{"head_dim": 128, "init": "normal", "init_std_up": 0.0293}
Each number is 128 + 32 x the weight over its row's rms, rounded and kept within 0 to 255. Layers, rows and columns count from 0. Numbers have three digits each. The size before them is the row's rms in percent of the matrix's.

# gate: layer 3 MLP gate, 704x256, rms 0.185, rows 687-703, columns 192-255
# up: layer 3 MLP up, 704x256, rms 0.183, rows 687-703, columns 192-255
# down: layer 3 MLP down (transposed), 704x256, rms 0.171, rows 687-703, columns 192-255
gate687 100:170167151118121119118126119159080188136137109137143059112097080095118095147141130109155069112113147131150123125111047132191122087155105163092181105159108162149122151169109110130096134136113145
up687 103:175172179057115164129131143126112141217068159189148123116120146122107134162122140122125134099093114120111084149088106134107117168145141120109122096072125132110090149156141127179165125132141155
down687 104:073087087133151062080096116200048158153048153067118184118116131157122146163126132166130128142124136171150114106087118138103142050122113092096100164094078110146140146113082145143152141140195120
gate688 095:154125123125134153125131145132119160104163131143114141159172111126145154148100096175114102097104088121171149120165074112160167130121115082127187075102166120150151145122136114149169061127075084
up688 093:174143111112104121168122124157117058136094137109146088112132118148158117077151113113170095121124124110133149080110116151115099206149131102122085169153136153117130069099171102093053170171149164
down688 095:132105128130133139199119127139122145146141122148089137164081097106113109080131188131097112201175159105167085129144075086125111186159192104125170173111091132112101129107060136087139140100131104
gate689 092:123078134152122156142112180111090108122092137136113127132088084124114150152107087099125091149118077086130111132168120105089127103106088078086117117196113085082142137119172135127132095125127148
up689 095:148166112150123133107143111113116185136147096126148178113192046136140067118128068154103104107159087147112164110108169086122073210108089164111174118134135134108172138138105148177130149107149094
down689 097:116120052118170107109122096150121144158096139075093072132116072179149132078174104126118118097123112127149137122110172129118115075122142121123109168165109211119160194201109152129143190138088145
gate690 105:140142155112158123115175116075129082121053124108135172126173073087087116079166158153152118094138110095167133144114137092142172121115142150097171081136117086118167148070137155093131127139153157
up690 104:119104127140121144117165103108083127093098082134153100140159188084139140103161108135110179117154034093172159165144151081145154117152160129121124164174116165105139115114136148168130165178136143
down690 104:125136113097114158144151185123116161168140141086123169127168101100107144129088146104123100100154152182146084087101104165112194119168109125132130091072168150136101116120125114090081122130157135
gate691 097:127122142152095122155115107148114124132101115140117159149094089147117180143048157106112126090107134127144076109158106093148180171102182171070120151160171158125157133097193132103131128185119098
up691 101:150135065125083199145116101129119150106122109084163103214137064141156113153098180165095085138134153139161153121117139129128115120145120171103093121191133145117128186137106121141092170115109175
down691 106:153202117114173107108142102165165138134149128179116143104135109084095161151134109190142107164087123176149125168090158077151097098188145131116101089090123087063146096164108102159114083118097156
gate692 102:005093129117101113134129132095171127093156078081147106129200137152096172134135140164071148131189093218140077114134133137056144088097147100105154066160100188140163133084127099124107150096142108
up692 099:106148100119152134032077101128158107131109142099133138115121106158145165102151089132102109166152150165098182081108146130104110164084086142171159114221124143104110101181147193096051088152125159
down692 098:190132142128114141112113181112090194177116112124048065155130090091105168167192118118133107155169117100098037124151075138160096124114097111115087109161130148099142118173130119059138140165120105
gate693 098:116130101156133090153126167158154113133073133138114139143132159088126167151111150164132143116123155130075151119125122131114119148112085190100138152149109152114105105090097133150106153126136167
up693 101:100122064154120078104118095108134054164146118147139121113079090112102157104092137139141118086123147089084157111133105083087144065107200135136157111157116217131123131140119125139103148099069170
down693 102:164167169113124084136121125129160189130092137163126127101134138120139088139118101142062111168132092134120107103157063098114166148032151108146099133146149088158190148096089131174134142086130115
gate694 102:112117152093161129105144086081116107123105202146093130126123130141091144103192112107131112111107055119126132182153113108097169087112118162108129118156170146140106198153133125143155168159185161
up694 102:103173119115119121118104159090127158111104169139071099167179119136026101091155078129080139140109117158139103162138109089155126060128139118142141164120189104121073169105110113139143186129188126
down694 105:073171102142134139113136159103101103113157098099167112188148167145096133143198152145103151136101138177138162173155101118129175100152137165105163124109092096066101166146121069155126077126117115
gate695 104:125084132075117126150082114139120126135166136117099148096144120054121136180102146108169182107148120128102135104058053083151142075139070116106132179140066105143149158091147110121073092143107081
up695 105:125160172156128097098147071121157082120145141146158051150198131100142162125114150054160163128103134094132089110141145172150177092085146113060163111083110085162120120138163122088157158162094094
down695 099:129137087143151117152153151131122112122090094157141079155168149160078072092113072130114093161131082137193081094131140103154171145084161130108160129125126115124135158128135092087128058085113122
gate696 101:076072166127155109066120162128096088172084156094085116141143126077137146087110125202132102196147171110162132099116099092079156166100178176070145104090081091168113181076133126118135127119088187
up696 104:135139150162147164169174118119108187107118130101142109140110151154113131167196084194160085144099155094143167103113126104124123113126095136182059060067136097160123125164101153116150123127129112
down696 106:157183174114167139149112061032151105094105122115143140135110117179181166140130123138149111158188139109101167171232088108139124203109136172138156112123067170153138104176118076167148094094117102
gate697 100:171121088150107082118122109105124132106189103130122106151179135113100123164154130108104114117137166114171152098190168104089080148166104140118166114167107196149193141122130169085166101115162149
up697 102:097105131134097115155140212103175071128119092157175159107109090174158132170120098114165164175152139164112138136094093168174116107096145146139101127162180120130100139102111161115165203114081137
down697 104:122114110158146113173127183115153114172153139172136133074125122139129166120135132144096152080128116148106145189113159097124129130045176108125086164091142115140050109103101175101141157138143155
gate698 104:161141122068119161184132061089137139156053167100049111111165145106125154091150144154119148103121084110134130121170096149128118195125137114126099102114046148145142193071142151129130124171156128
up698 100:123136103142122160138188146155165152127136134091124098069153128153105165132145160096095139158101146093134070095150078136093118166106160129133148102108123112114118166103179085162133162139110134
down698 103:124114182100169102072173119141108139169104120084145111162172145165101144120147125135152102100187086117134124110189116151143056086136104112123122148120111131101130167155123114120131108081158120
gate699 104:153147157078082130106117113180176128135146072102177185121127127158129174179091104096121166153135116109138091107165163143179167161101132149110098119173118079086128112117088158168136152149165129
up699 107:097153172122096081112139118127154150134096157119086116107112175126141097089181113132083120102084114073119115113113127179119152165137147108105133134092117111138101127092127165153098128155085072
down699 105:115161062144139119136209084128146126093141151087146165068122166126140108137113135097129069132113113118117096111108114129114156151182109114139215091132148113174115116056130133151141127151085110
gate700 102:052092131095177110134144133186143106111134172117147130115137121108112100114191158101128112126105118133124139098121104089094154195139158103136133094202081094120129110102078130087115139158122076
up700 106:102096119141132111129102134101146076165130137172149168135081144155154100146157177123126128076070123112122134096169141150135158146105143082106135142143089099169169117054130159162130120086128147
down700 107:076106085114122162120143106096119111113123141158163136153112129148135177096067142112122097111152163083185085136127138171151144147204119116100079062137109165071133082144120127180118093168130140
gate701 103:129153129168150163060179147103136097164080120156177134148096124155124176131156170134149104088105137117120105051077141085071099129078108161118155118077150124115084134076145188140107098135144150
up701 096:127216165105152106138117139156108156154140101167124115020152104143107131157125121048110113113037143136060128136193131113146163211130119070116223126128135091147072153165107112175136103124063090
down701 102:103127150169124100173107089130158126102129155113122116130145136119136099165120142097126163128212154095145121140112122087179148158178135164159139130129170104129168155141149076101134166097109135
gate702 104:066160114119121150174141151121158099138160170121109150117078107146138141130110154128137152070129121098119145163153088156152147127059095117146151131170136119083117106132112097127115133146186115
up702 104:108128123134102151101135101085079157080126107127124196135146163119165119144119190141164146099128128121130120191129134124211130117077189142147116154070182069122104124155198126094180046166128134
down702 101:117123182122122103121161105107104095129123109118140145143127101079082092155161148151141060123151102104114147070085157152115131161169058126172113083043103099157100134155123091138090094167106103
gate703 102:127107194144133098107196107189164139133083122108101061133170150114130188117132100084097155124082129122158112089146143139221134147123171101187147110128167100139151167135094158196133138171148081
up703 097:182105138199087117108190134160114156148105162166097113165133119178146060095094094114088127200102146084112130184115120089114125172136116151124119114164174133141145148162090080102141128092154062
down703 102:126137191173171090094141121125118123101164106132158125119165184090066149061107164114140123107099092091164145091119172115103138159106159162146136159141181070175131110118138192123162138134118060